Weights of a small GPT-style language model, trained from scratch on English Wikipedia.
Size: width 128, vocabulary 4096.
Each number is 128 + 32 x the weight over its row's rms, rounded and kept within 0 to 255. Layers, rows and columns count from 0. The size above them is the row's rms in percent of the matrix's.

# layer 9 attention query, 128x128, rms 0.153, rows 115-127, columns 0-127
size [ 81  85  81  83 100  93  83  84  94  91  88  87  91]
[[142 151  92 151 145 133 108 133 105 139 152 111 109 132 161 142 161 115  63 109 135 119 111 117 101 133   9 116  53 207 114  79 174  96  89 133 175 170 116 103 111 144 156  92 211 113 102 110 123 137 105 112 122 110 137 121 156 109  77 160  92  72 101 127 103 143 110 141 145  97 102 117 123 128 137  84 108 168  27 146  63 221 171  85 137  91 100 140 117 152 123 169 107 125 137 140 132 135 151 175 141 101 153  74 108 127 126  82 125 136 131 143 115 167 130 129 107 145 141 142 123 133 109 126 121 191 137 137]
 [126 124 133  88  87  59 149 172  77 147  99  98 156 133 123  79 196 162 155 200 149 147 108 168 132 184 136 110 114 172 185 124 142 126 119 119 133 143 122 109  71 153  84 141  82 135 106 156 172 134 184 200 102 193  48 144 156 145 145 105 113  91 129 113 102 131 115 136 138 174 114  89 117 104 159 153  96 115 104 202 141 109 123 111 137 170 120 112 117 116 117 148 146 163 144 143 155 158  79 101 104 165  84 128 150 147 113 210 159 126 115 134  99 115  53 105 106 120 130 105 106 171 159 103 148 131  89  94]
 [120 158 190 127 179 129 135  88 150  84 123  80 172 147 153 183  85 110  76  69 125 132 128  75 128  99  69 147 131  41  95 101 162 148 154  89 173 124 135 136 174 120 133 144 113 155 133 140 145 146  97  98 139  63 162 100 200 120 113 142 122 158  92 150 151  29 140 175 101 114 124 155 108  87 148  82 109 116 102 124 119 151 157 122  92 133  90 119 160 154 159 161 132 113 123  87 148 156 160 162 153 137 130  91 129 115  90  96 136 110 143 182 146 142 202 161 136  82 130 190  88 105 160 160 133 107 118 129]
 [123 135 169 109 135  99 119 104 157 100 163  94 171 149  87 135 123 161 207 131  84 112 142 120 113 207 139 104 135  93 166 153 137 125 207 152 173 152 102 140 148  71 118 197 121 161 121 119 138 114  72 121 139 127 155  97 149  88 110 142 126 193 155 174 157 119 146 196  96 140 152 105 122  96 136  94 114 131 118 137 159 158 139 118 130 153 151 102 164 160  70  83 129 113 129 121 134 162 131 120 186 122  79  98 147 160  96 130 173 130  95 196 125 153 157 182 131  44 122 149  92  70 169 143 114 159  70 128]
 [150 104  88 168 119 113 171 139 123 158  44 143 148  90  93 138 121 160 128 194 177 121  82 140 173 114 165 121 106  96 123 105 148 122  53 148  97 110 101 126 149 145 104 143 173 133 152 100 131 166 205 143 118  85 143 124  58 150 143  92  86 167 121 109 142 122  34 129  67 160 123 126 173 156  62 137 113 120 140 132  85 122  83  99 105 123 100 144 124  67 138 117 152 157 171 141 185 117 144 101 154 123 139 112 157 140  64 168 120 116  74 117 136 118  96 166 129 141 136 155 129 130 148 214 143  99 106 137]
 [107 169 158 151  97 134 123 119  89  94 165  88  93 135 122 116  98 124 101  73 109 137 167 195 128 168 110 121 140 144  69 109 159 119 140 158 163 135 121 130  88 114 128 151 124 118  64  98 143 142  61 127 100  99 175 199 148 144 159 135 203 159 161  85  84 140 138 155 157 113 146 152  80 133 179  85 106  98 170 176 112 149 178 177 121  47  57 158 156 104  77 147 152 103  75  89 126 137 149 178 136 145  95 139 137 106 192 116 111 137 164 130 184 141 138  99 114  94 149 136 148  77 123 111 130 130 152 136]
 [158 154 102 197 157 108  81 124 126 170 156 122 128 187 117  68 140  93 130  90 178  83 125 133 112 131 128 173  86  89  99 115 185 188 152 157  85 133 130 143 149 119 153 158 133 131 103 125  99 144  84  75 105  89 162 210 136 207 148  87 172 133 125  78 135  78 136 129 133 128 192 157  94  98 111 125 152 138 106  91  98 129 105 136 128  35 162 102 177 138 171 152 184 174 166 132 118 106 129  93 121  89 133 124 107 127 154 118 112 114 117 131  92 120 125  92  90 162  99 108 136 184 145 142 164 119  94  98]
 [102 102 163 141  83 105 127 162  87 101 115  80 167 153  83  86 176 165  85 129 143 133 189  91 122 115  68 112  60 166 143 123  82  88 128  85  67 100 138 125 196  90 142 116 137 189 106 114  95 107 141 151 171 155 103 136 166 132  78  91 157  91 130 118  93 129 146 113 149 133 106 119 144 185  67 134  92 178 187 125 138 120 133 122 141 155 142 167 140 124  57 167 123 197  95 119 147 130 128 103 131 159 109 155 123 107 117 145 153 197 144 175 108 107 169 144 175 108 122 158 106 180 138 144 170 166 149 111]
 [107  99 136 159 103  54 178 143 167 175  93  85 167 182 131 153 140 148 158 164 132 167 138 142 130  98 199 112  80 128  95  87 112 214  96 149 169 173 103 145 157 149  83 130 149 141  79  98 162 133 165 136 130 139 141 177 105  96 163 142  79 156 143 152 171 148  87 115 122 120 157 169 113 118 130 141 108 135 141 114 101 123 142 123 126 161 149 130  95  72 188 127 142 103 124 154 164 122  86  80  60 144 130 145 147  98 141 142 150 177 109 161 119 119 107 115 135 102  58 107 123 169  78  91  40 156 110  94]
 [141 100  69 131 172 153  95 157 175 164 183  98 142  87 148 140 175 172  78 116 117 107 129 136 156 143 177 121 103 128 172 180 148 110 105 155 131 117 135 143  67 106 161 180 101  98  61 101 120 130 144 134 107 162 161 140 119 192 128 154  88 131 101 108 144 156 116 124  90 147  52 118 128 131 175 101 189 161 135 141 168  93  51  96 106 163 102 154 157 111  85 160 159  92 125 124 218 150 136 117  99 129 114  94 134 114 106  93 172  81 163  83 144 159 138 113 151 190 131 164 118 175 124 102 106 105 147 131]
 [118 142 111  74 116 158 159 198 119 106 121 117  67  94 121 156 143 109 221 193 120 142 179 115 126 150 157 104  89 182 108  75 148 119 127  80 142 119  66 120 144 147  93 141 137 121 133 146 133 147 151 116 144 138 176 145 121 120  34 148 126 105 108 120 128 159 112 166  93 141 140 193 175 104 106 128 142 132 101 121 124 153 159  54 147 141 165 132 205 126 118 142  90 128 148 111 165 130  69  84 112 110 106 170 109 152 128  98  99 163  44 111 136  88 125 150 133 127 132 106 130 204 119 133 128  81 177 107]
 [155 127 134  96 127 121 117 113 158 161 130 171 140 133 166 188 129 119 115  56  96 161 108 132 103 145 116 167 151 152 154 149 153 145 137 137 115 139 127 100 149  37 105 127 109 133 158 114  67 113 132 123 121 162 114 170 142 156  87 142 137 139 101 167 165 112  91 110 158 125 103 178  78 103 103 109 167  46 155 124  82 146 155 147 134 125 114 131 115 182  94 151  81 121 132  74  96  99 138 182 164 154  46  96 128  61 144  62 159 136  93 135 133 103 130 141  87 144  82 152 155 100 112  98 218 126 124 200]
 [130 163 162 130 155 124 110 153 119 130 129 136 117 142 125 187 132  99 152 107 116 159 118 126 122  48 143 177 148 104  15 157 176 166 137 122 125 132 152 125 138 117 160  91 134 146 106 101 157 153 202 142 113  65 109  96 137  90 145 111 135  91 153  71 139  81 140 183  60 122 127 183 183  60  84 103 153 119  95 101 113 143 145 149  88 124  93 161 133 128 149 184  87 110 182  42  84 166 158 152 170 122 134 121 114  66 111 115 146 133 142 119 107 138 132  83 157 130  68 126 113 139 156 138 115 107 117 129]]
# layer 9 attention key, 128x128, rms 0.161, rows 115-126, columns 0-127
size [ 85  87 110 119  78  88  84  83  96  80  93  85]
[[138 145  99  97  66 129  95  73 141 140 131 118 143 126 149  99 162  86 156  90 121 104 151 130 160 174 186 111 102 136  87 162 174 109 121 158  55 178 135 165 146 160 147 120 121 195 158 149 144 124 164 129 118  75 126 123 164 160 121 165 139 143  96  90  64 120 136 180 122 172 185  99 155  91 116 174 103 111 101 129  48  95  56 173 107 150 124 133 110  96 133 189 160 116 178 120  84  85  87 114 124 174 105 126 180 147 120  97  99 172 174  84 129 142  99 122 113 133 143 102 120  88 119 155 186 114 136 138]
 [116 102 146 105 125  86  83 108 156 102 127 104  72 156 113 129  67 147 199  97 104  81 127  85 109 157 104 123 122 146 141 128  78 145 151 113 159 192 156 108 135 180 121 183 154 108 177 113 113 139  52 110 134 123 136  82 108 111 155 154 208 120  73  89 161 140 190  84 173 113 110 177  95 142 134 159 140 133 151 124  98 153  88 158  77 162 110 178 139 114 124 139  44 121  80 152  81 129 138 185 100 119 140 110  89 160 156  71 135 127 122 101 140 113 111 152  92 112 141 122 148 177 186 100 139 138 132 109]
 [149 153 146 133 143 148  84 138 110  84 135 149  79 162 121 117 113 159 151 115 135 121  57 164  68  53 106 139 154 105 163 154  72 197 104 105 163 122 175 117 105 115 122 183 102 123 132  75 166 104 135 159 140 137 101  55 145 139 132 133 193  64 159  80 119 124 172 102 149 133 147 168 165  96 142 134 201 102 123  89 163 152 115 155  82 116  78 146  80 138 160 127  47  91 101 113 149 120 150 190 167 137 143 108  89 143 147 139 124 157  98 103 156 151 123 119 153  86 116 104 119 150 151  88 102 128 130 184]
 [ 69  97 101 161 112  81 195 109 109 133 110 119 173 101 143  72 157  98  67 190 162 116 123 134 178 157 127 122 122 160 101 114 206 112 146 133  96 124 126 135 137 129 109  59 173 128  89 154 181 125  85 150  97 159 150 197 138 145 105 158 137 119  74 157  97 158  52 108 136 122 155 109  83 168 152 140 108 187 147 168  79  89 108  82 121 115 119 130 131 118 142 145 121 168 190 164 171 144 126  84  60 126  91 163 180  98  99 173 121 115 124 161  98 111  99 151 117 119 162 107 131 104 120 150 121 102 142 108]
 [135 111 156 112 125 129 100 177 114  93 132 134  87 169 155 142  63 159 120  81 118 138 110 103  58 106  96 107 136 156 111 129 108 160 120 113  71 129 129 110 133 100 142 167 107 124 117 157 161  90 149 152  88 137 153 140 160 120 178  83 190 145 191 110 126  74 175 154 187  90  99  98 111  93 213 125 122 128 120  57 142 130 129 161 156  85 143  99 127 171 185  84 120 106 150  97 137 161 127 119 141 128 124  59  50  67 122 119 130 171 143  97 112 108 130 113 177  82  98 128 117  79 159 100  93 107 121 183]
 [174 125  92 128 177 172 129 141 251 176  79 107 149 111 129 118 158 113 102 123 141 146 136 142 138 104  93  98 106 174 121  67 104 155 115 121  76 124 137 139 135  57 136 124 145 143 136 170 133 126 120 137 171 124  95 166  83 112  68 105  83 104  95 186 156 177 148 122 171 189 114 158 149 159 149  87 117 128 158 115  76 129 143 113 108 117 141 139 116  93 186 107 138 181 150 142 133 155 173 104  60 202 140 130 145 106 121 153 102  94 107 135  90 148 127 179 155 135 169 133 143  87 172 120 169  87 129  99]
 [160 107 158 122  73  92  96  86 156 149  56 145 146  91  94 144 108 107  93  99 104 138  79 130 119  86 153 147  99 169  98 135 115 102 171 161 130 142 135  90 173  80 112 142 140 141 190 149  74  84 212 117 145 116 127 127 122 162 158  69 149 141 171 123 136 110 139  65 116 111 176  80 116 176 109 179  80 109 168 147 104 133 169 111 134 120  90  79  75 139 120 104 152 190 172 119 115 183 134 116 152 176 102 154 113 114 172  98 149 114 100 152 124 134 106 146 121 146 162 162 163 135 121 104 180 194 156  84]
 [123 187 102 117 126 167 196 156 166 150 121  75 177 134 119 179  90 153 194 155 108 174  57 135 137 118 211 152 181 159  87  73 155 118 131 103 141 128 175 129 138 156 136  90 114 155 112 132 130 100 117 142 123 126 101 146  85 185 215 142 148 105 113 143 146 131 123 161 117 137  91 164 149  84  76 127 183  79 160  80 171 171 137 119 156 115 144 156 131 116 121 104  62 147 123 166 146 172  89 141 129 105 150 145  96 133 125 123 103 150 154 104  74  95  97 144 113 112 126 139 113  81 177 124 182 141  86 137]
 [ 70 173 154 115 111 128  56 111 152  82 197 107 104 114 133 144 166 115  62  96 127 123 102 103 104  95 117 123 103 126 175 158 112  81  76  80 146  93 133  87  74 113 109 149  76 104 148 137 118  89  54 188 135  78 121  84 150  72 119 113 168  63 160 111 142 127 162 128  97 119 107 148 150 112 158  95 183  55 109 137 102 199  85 146 170 150 131  90 133 108 127  80 110 127 102 125 120  91 101 149 175 164 141 138  92 104 166 144 144 109 143 125 140 158 147 159 117 127 148 111  90 149 160  98 143 111  76 108]
 [129 163  76 151 103 123 167 113 147 169  90 134  36  98 128 131 100 129 168 190 117 124 144 129  97 208  86 126 111 124 157 107  76 116 101 110  92 205 157 100 186  86 164 157 142 158 127 169 132 106  99 139 146 126  96 142 135  98 144 122 150  91 174 111  77 107 117  90 161 110  91 127 146  96 146 103  97 158 176  54 131 190 149 119 138 144 128 151  60 152  62 133 130 119  86 138  85 121 170 102 122  88  55 156 152 125 144 148 137  94  99 126 130 131 152 137  98 170  70 136 142 111 179 136 145 125  97 143]
 [158 147 109 142  78 113 105 176 108  69 158 144 134 126 144 161 146 129 138 118 152 157  70 151 127 111 145 160 146  89 161 166 136 129 100 126 143  88 145 122  80 160 170 119  85  77 127  84 142 122 140 147 166 133  92 140  91 139  85 107 124 125 149 125 149 144 168 110 150 161 107 129  99 120  10  90 112 187 134 134 130 194  84 164 136 143 185 140 130 115  53  95 119 119 104 108  96  97 155 128 133 115  85  97  75 135 110 119  90 184 141 142 123 124 109 152 118 124  80 122  98 214 184 125 117 222 157 124]
 [156  99 138  72 154 117 161 150 103  45 117  86 119 116 116 116  87 190 143 213 112 124 175 137 168 107 145  70 117 156 131 108 108 167 107 132 125  67 103 129 143 170 116 130  72 131 153 189 143 131 122 114 158 130 127 131 108 164 133 117 160 106 136 160 132 124 117 104  70 157 137 129 152 100 137 109  79 182 136 137 130 151 113 128  80 143 133  84 128 135 167 126 166 173 123 107 130 152 113 109 159 169 171 101 130 145 112 235  86 130 166 126 105 121  93 166 119 168 195  97 129 207 145  81 156 130 173  78]]